Weights of a small transformer language model: learned positions.
Each number is 500 + 50 x the weight over its row's rms, rounded and kept within 0 to 999. Layers, rows and columns count from 0. Numbers have three digits each. The size before them is the row's rms in percent of the matrix's.

# layer 9 attention query, 128x160, rms 0.0794, rows 64-84, columns 0-159
102:419581537490475467545450538552578424483474552582450474560423538408576453502527458484620522493527511563532556438470468439485439473405555418460523486540512483459505580462440520514482458485499502520554494533527442456557527558474478482469476511457513536536549527532556542469460488475553534519377556446572420452360480512444425494459490460647506410514501501513489430481488476497575530519566548469582446544559584423496495543499531508552498560562417501509505531442485444459565530492367543
092:493463418487477484495417527551440548492448417430582582375484480504454473513446485451496459477442516523450424528503491468495517515529493446456568468525431429479506464606581567531519462576528534509502621402585633463511475498475523432511523463583459543521433520492497581579441531400537548487595468565544433523444556519534540449423348459515475550493508524514525567534505499458448513492513523452515518580595537520502550517509551504471518478549536477554476485450487518618465590496468495
091:544497534530376538407439481613458508550476448522445460544518533551546506525475568508524492461455511471476557469526513481499521434444535506489405518456454442549512499554497492534482451443479568557507604562495506525466449537498419531582543430495515580414499504458478492545441596536573521559536535445530606528624461484453558466522508527399438523467487532504515535478493452464530613560529508506425477536477511565399528505442510566433506537552584466527437542546608478500608559371514468
093:552425495499544519427435470527332537522508517443468538499546443410504468451506499507465536411562491464472506460557465529408627449568460431501464518448603472467477468512435510503577481519531486410614562465511501507559447572507507531460456384504409400539475526453527549423551532524545483484483408546575521563484426516519488417471460546543578489467503438482471428419448435551493475521545564570429509501559507479521542561539541526561469574515465480522527457490501489515553388526523499
104:456530571472519600523444428528448585577423542491464518495439541453521541578539548549466424490410576455448449549499611492561486576453559489515477394435464541587468449560440569523573584529508511526454480568450485474450457543547532510460511514560460433460389491519571482508540442607559436474403463472406588434478549500506437485514518451547520480467503433460543505562491496530561559488459528421505521514437487443472499398533496402526491475480511525433513573569520569488538489443493521
095:472444431563557492501547506502534470447463504398525491490480481589498495521552483556628529524542521462565488491487484428530448555570457466501442476530420518474468533514581473417507531461524589437511417429484407511474474510543482535533497493611470456486510501554535481451501467384386519459520481477509546420475504498478392549460484560425518527512474576453515596449562540452625508520362572487496525495594569504429440483449476457484614407482521527522507461497464520536440465532402466
106:456423396424501481504416513478453465525512497468530503495482462528510479493422581519500449513475507418585514490450462511549553477506597497407482557476517461532506512560426566541515442501458529487430546484466492407428503480521486440576595560516550480452506554530596559456475514417475448538567484486507579538530432485521471484519472544474390525570503515492473526459463512419401424459524452428621501519602633454545452591547527544485529427497530572542482414389473490564537432541477528
121:472566432470599549531480505484482472414532599563499531439428481497518469526507408467425519544466540421603530490456488614456470468488455526542536524457505534522521576510526519522569569502551453602465533516456552455463504517483503539615558546483594408543482512510474534441485489473427478570461448482573550544478415518433528469456500495484543545550552474476546432494505529547440496456557450615529614399475545540535437516572489509365495586527565437465468508448426543520547544514429523
090:497419445426477482534477511534564537582450504510444544461575482491576525472440425464583551513470565539612456502382535493480543497438489475420507455639488591511593578492498552556447534425495488468532435509433526463539449454506560490447431554429444531530457529401523446468517517476418514517518587467436452482508432517545414613502570508568450457483507505434450555492508537488492550447543515478535461544554476457510559461501462543585507552630454558597498541456488508484522439460535512
101:477509508569578427458506450417440571535458530547458461548530516540594490373498515450491464452543460470457487421454570464414519496448523555489484579496599490521522463505460571562413466527492451419472504518563492549517575495484516492448445494523483444533480504485467543450497504388455577507439514442587442473436484489534570475479579487531537487533577473505443508569464567476529487514503467482511496452392311514569415555451420474458503473504545448439499539376497552453534471493426430
106:507514468496550575451468522535479474612613561419454587508559482589467523478505561495526523495396372433496505538471552478550510455488510538511543538497533512527466431508442585487427562534540603467470497492426432546494408488438425426510536517538547493541403447446511495556442387492517495526489456505509482487396535579552545458530550557506345416489540493558542479506371464522502452521532477557538445490472460472438542498527470458485503476476551426493491485502469574429418495477417525
092:495520462445535615495485436449487517474502531526441463396411418433537449496569528428506471608588448493539542442572428498577482500510501484588509488504496510453378547408518478413552519472340541504507482517534550509593498539458475499472500484394503462530473569490461499519457498485506588529473509518556541514433545499421532519510438540440560578543601467432474553564427495457502495546469477572523530507418476452554464443571509514544511509488463534384504540483553572517522575563504583
104:477486506584496506504514514489553526503540520506517553569584534484500432578504488505493546547526484367553552497524505475549509498442406524570535518436450576512572378411448534514500504479511549473522434568611528467471575558511437511538549459488399509531513511484373445476454441633469438533430544575496458528508446451560453488452512495553521496459466460445441588537437473510470440413541518521475473562500493512457470528557453535489540527550499405428621531488502368506433435423501474
099:492431455598610503530515486529491474639577554534551541554447467457452499599496479536480484434411545463503458526517472547545500470477492448514480483506436592522466506462503521545453503578451544424545483487422510522518554551539421492444460554503487480498550444614593635471526499519515468493427585371500529577512528596480495522525488481534442496634507483599466645542528566474472532511526573577528484427491544554485455512476403486503489515540511477471460455440450510526478481539517541
101:589440440455527497576523517567462472512578398502454463448504484540520490506559421550359522577451487411552437464533494534428550528525450460537422411485439550513564515542498478429544451565569519509429463482498445439494522557465544475591483573529487410615464464429522437446462529541389481456559565471436573424545510542478567450451503465455513503487516474580502471457559507479542483575507541531510558529548483571500450471564536381528519457536459520521475528563509566479470574486443576
110:515482511396477529484477463437508523570591557509447579505532481485475504524615455582483532409532537571414502562458533526511522404458530525495500560552431509485507563524534430510426517561498498423536523505482479467521515513549459412442618556442490484570564483526539541492489488538499485542464507495498464497505442588602502546556533423534472467520469494480478557591538533485516456493467641525422415404485476479498504572529590556437482521386522521491424541530525348466437567536414522
102:487560440498554508515484471564458449486467511572403426500529537469457474569524498458458500569502498445493479495583469440513419396515498441551584488436457406464472470455465525500548527516513446448519464545509506526538567516543506498505458470479484503419519485415466532510399450577561493540444435622449520540488553499443499575534583530552408574491460635496476497514426558471463488480512439565495433533414451591531494410459594518571473495478552437481483498458384421429560551535566425
098:516579499574501385470468477521480592457486580549491562536545583589479497435476537541586470443442514591467518489467485560584439521497454540577457469527498486463458373530525539522551515607445499493470462538477481371539485559500538547488430445564451486550476606589521541417559437533467542494487538618475460460483475546510506397492470526551474535552528454422502392463489477473513524455416557556463456436478461467562490458502486547491499551492488575553442496528445488456433566538595509
104:519456475496437508467531462451527460529563483527514551470408531473491464565484489439484534395456617557530453468469521497517493466497471477451473444587423515490465480565589559573391443494508521490552485511508591426469569443503567545439512360414508509566634552459510516538565471461508490488518416484537546383539466404458503499517582467528593437473470591545566417533542520507482538509437536519423477516567491537418483547554510500458515577490518421555440445498431540531539512511565551
106:441475468588503427434468507515539477471408496525596521565512480434556494497483471537610408421488525431463564495555493555518504519570403533494413490496498538481593576480441419566448487480520562502523534508449504428552476562456533511567510444599476455516537439452525579415517585540496490498542572448508535464491466424510372476512514493541484481453428442493608510464545502437481506516576563549468540523474514426527555410488462527568535548461508463553379476479507529450490574501618433
107:577459542487486447374489414459461481548494571453433422447463472615514539530461559407455563532515480577509444426524455567475501493550484495486459432419524515471408539538478487504459491546385544487494507488492489511500514501528584460497485502416419422494587366510587537532568581552528567512514424492554530618417429517453520555499520553448468489469525535482483580539551447505477476485539446522514519549509558441431462494513460600603421524456462487547445463536561546463500431494535490
# layer 9 attention key, 128x160, rms 0.0744, rows 64-83, columns 0-159
106:463528550526490486530656504521558458519466520476465513595464472506509496496566488459587516573466496549514488441458490474500478449436565531461503520550500502440578529485462559546439527479467512480462439522570540490516601526476451510421422507384501525482565469488475495472527614464512615551459522457474489438400482551467426553413388496584472415528509444583473478449481491448556499486548464476528396473537548487473503495452498375560399586509429485474509476460489470457603503570387499
107:550467455484492447554446493531434443514437527481527559452549510454427500509424499481545375556509508651521454521554509544478496545588514487472562522496480397501490482589524584529459452485505433477553541484556507475525404502468630414458587482567468522543479512499506549555442583413484486556558561498454411450466559525603517510487390486499446549510479459567500560522566469482428556530558547468551479472505497595483477527474548561516548515546554470464446559484583555604565467568528475
105:518473537502426519488491475590491521579403443625448474580506464497532445424486594530534545440496490455451567541571624566500496489482579554464390510436443470565507527576457547524480412430476564507507479513469468584472488484523478543582525493543556513472531560532460506541444431512550483458561554503511552503603519482547525420493553504450525504423494577509553538489551514443514596514564529497493484501441541561441471512435472525514480539470555505514467629524577489439560629399522434
096:588501569518540542490530469509457518518599541500474528538444389505452427506442526518509501534548434460431520423535479468443620506521485453554428512501504519497458492486529517469535536561486517425566445573541593486613510477435475564538469433485459401482498487412550551420517523615522461542499469579612585556511461479516459435514473559541545472466580466454529409463541441528486471555549525621381488486545463478462474522473579517479525543534439554514473470443423487561478423492601493
100:471580527470536551507456356533451555454475506530532533524492573518496511529467541503548404467476538452424510548517599479529586444413483520575522471510533546594462447557472521477553486564542496539455585507438522513462528568560423501540447478448469487473452458494600471498463471512523432448466450442449573385528636466468490441551571492524490426452468470466490421546487446540424433477484587458439611480465511514481536416548452448519462392436514521420470531437491467521516491423452550
096:542507467464477406556497483526550569458483424443547574441504529512490540523507539471591524573488546436507541483560486415529431524578591460447472421460490510463423442546581490439477508550441542456421558495460431414550402480509472544507482536492512481458479467602523482516509529394411498381434516471548476463494504519407508528527482463480541551462433620463439535444559496469566433516407579489516576522508589478522479542481400525461570452479429583492483458501449485515392452550515481
110:480454420475512490517499563501384545502537455534495525449526499492516519405430534529493476495492437484531461573570423554496542498528507504470459559456525401514478557528410489623523501529505542539450528506552482369443455521492516422505566575529483393435452537503545557474454436476476482547494465488486581448558426568533476530548468483404454533537524576476557627519486532450462567492519493389594540533526599530468546518525576524468495510528521630473478462373512497532564396495458506
120:483577415496531531552518486456459500465568539597526538417458468432518484525526407530437554563455549391573541481487573600483473481478546514513519480479445521492488582496500481489520503538570443589512458476494512392452486583513505592457515556467550445548488538520428447454453373442371475571501448444566548519453405511412548455546509521384569572585542474477512465525454508498464465475563579569561524436464521547540431489558482499453510472506551473480475442459473570490470476526420547
091:538493368503469507560454600531548458611537503530544520409513540483503501482546521518512551501535496466502503466460511536394518504450500443399499476575455522563631528479448531518395548457513542449466492445456484488552461515458571445492418535500578495487425481449588496470613494624461554439399560549523470402483522519528425566536470508565455458407501537402540538498456561520459504461504536515534451422566440503438558522553590507533497515518484499557461435525467500511442402473446504
106:479532546538555476403526461460441515470491582499466525541536470571514483477475532420485512519479449481553513489422571398575523476479496471544486554510546519480559489515437485471475525601455528558443527564478547492557546518427525412507457457615549498509585415534516520532459476472501529475443542457549425469466475606543505445469535561555497453595541454479477540535480528599524448530574443615519524508476382410507438515423463409455557502466483480479494527355389542446497540473490384
096:447440494475509517426507515476476509554551534381474530474521488489560549473542536531534570482424444445544465557491607432532499435498565517532605537437501451504462517549504598562448559430586533375461559578512525525556490440493465511583594509587542478481406505538463581550385508545510516457495475472541497485440588638579508523524539509481421463513576458555416441494479431533503495514505397456513512542497445487448505495515456402512430480530482483440456561441433521528466486509443544
098:456590470453518539489483453423475500537493510458558477533473440468497507470533438521495513589573493461491539483594531533611422505583501481483558636507487525432419575432511533499536413492458485460472499508595416575507514553514501497372431573433505486499473527556481596514547494480506500550458463555480496598477523476466537412500471537432547619508516517488504450533469556485505449485529544524519470475421537490564459471540535432569408496455486535391554510598638619497504531465476495
112:505449549537405503528537507454396417592553502543571552470526592480451539590531440506517511569539445489508412488501546499482475387471514459499520585472555565463534513425519494532443509443518522388569514474548405445449539604601474512532544491502439521512443561503441510482471498521457444510468544529609467503416467437588447445465545475600514505485509540501429516485437496529519527447485531504544470550483504523534476561631534511527514465466519440404577535530582448492437436432432415
104:513401419596556542521537500485524472577601520521475484590457606466468478615457534481453489458432538467479462535471482571502472449468578423437511490505483535439568608466512489556469462493491561486570543491400531467488499538505472483371500559490428421534461443584557531483553552524493465507403609484539517537531512549442531477521477423522389491498456465544473620519477535470523542568532573501505565463564437507458449574479443441464484445555538516434523507452489488550475569560459572
108:569424445450494499536421454510491455516485444502471491511475508555497480534559462614370613565489563451492498565484489541498537486491496480519465410509440512473518538580512495449435423581535558461429412500489426508517510565476499542601538567569534425586430440494525477417522591496452491443429559548376510472559509516491543512518447496456513548519478497592511464476544508454543396614453511566561555496514421597449536412508532474520552557481474551535483464531561549550536467555498559
124:574449463459566484490504429507514479526591512464413583493382526461512496443570518564531583424519502574441487474450529463512484449423475415495506530540430482498465454548544458553466530542443457351558492451476506480421515442517416421394609516368477496610540442505535506519504484523465484596431438461482476503473426595597458597538484509506459457550476472490475540539556500473488436469434579480450465447468515465494500549540491516459525503442480468554482495480484367462470531530491483
095:489502487434519525505466460503560510480437481497423448553536517406446502588529580519443477514479411444513454508551462453544474453485546475496603524433510422498442465461494575458599535492533429479548450506449569496517512416533539507428403477476463526478528495513470544540483548633433445502515495594510482584511509519405502515453574563582427562545492492500586563487486588480484481478572399575568458541422481591518568488523546526546449462531486434524483489500424477353471502506596435
094:514560525559460404424519452557475536466415523509482545494479548528561549457370511511551473493487505552472446506534509537538473506508506560635537467436446473461511379578493517515569510546489522542486591503521519432564432520552501517525501449546396444575540503517479424527536413636401516470467522573596529535560544561575489428488482626563429503444476447423523411463537569475498569541444550497494524493542558503531491511489473539499500600494498541465487513509468445548450552604488518
102:480481407429420458508474417490592471501543494444454498491405473518502488507564446530479566433462479548549565452509507453400493446501501511448478463512416546555535434558561530548535474509570558566500409551546608488510524545519464476486599440380501476563589391483476541500504537566474456504440503424483487446553554538484526532542601534497571416420475511508504431561518481528441505506385552490427468468589533473401521522520542499488547560573489469479402426541447467505509582455519513
106:488423467597438498430473506485516454562506525554505536571471475464543461430448511586618430425491537499419506453605529533429480560613465516477408500498572543430628585483453440559473475445487541569580566517471459470503494529504532497542445472568528383511506517448446539381500539526474478436473471466545498499546484439494519473536509504467536512550429471544513539470543416444540540487548618533512526545483475509432581450529441484605431482457525429480461481502560519423563550502543453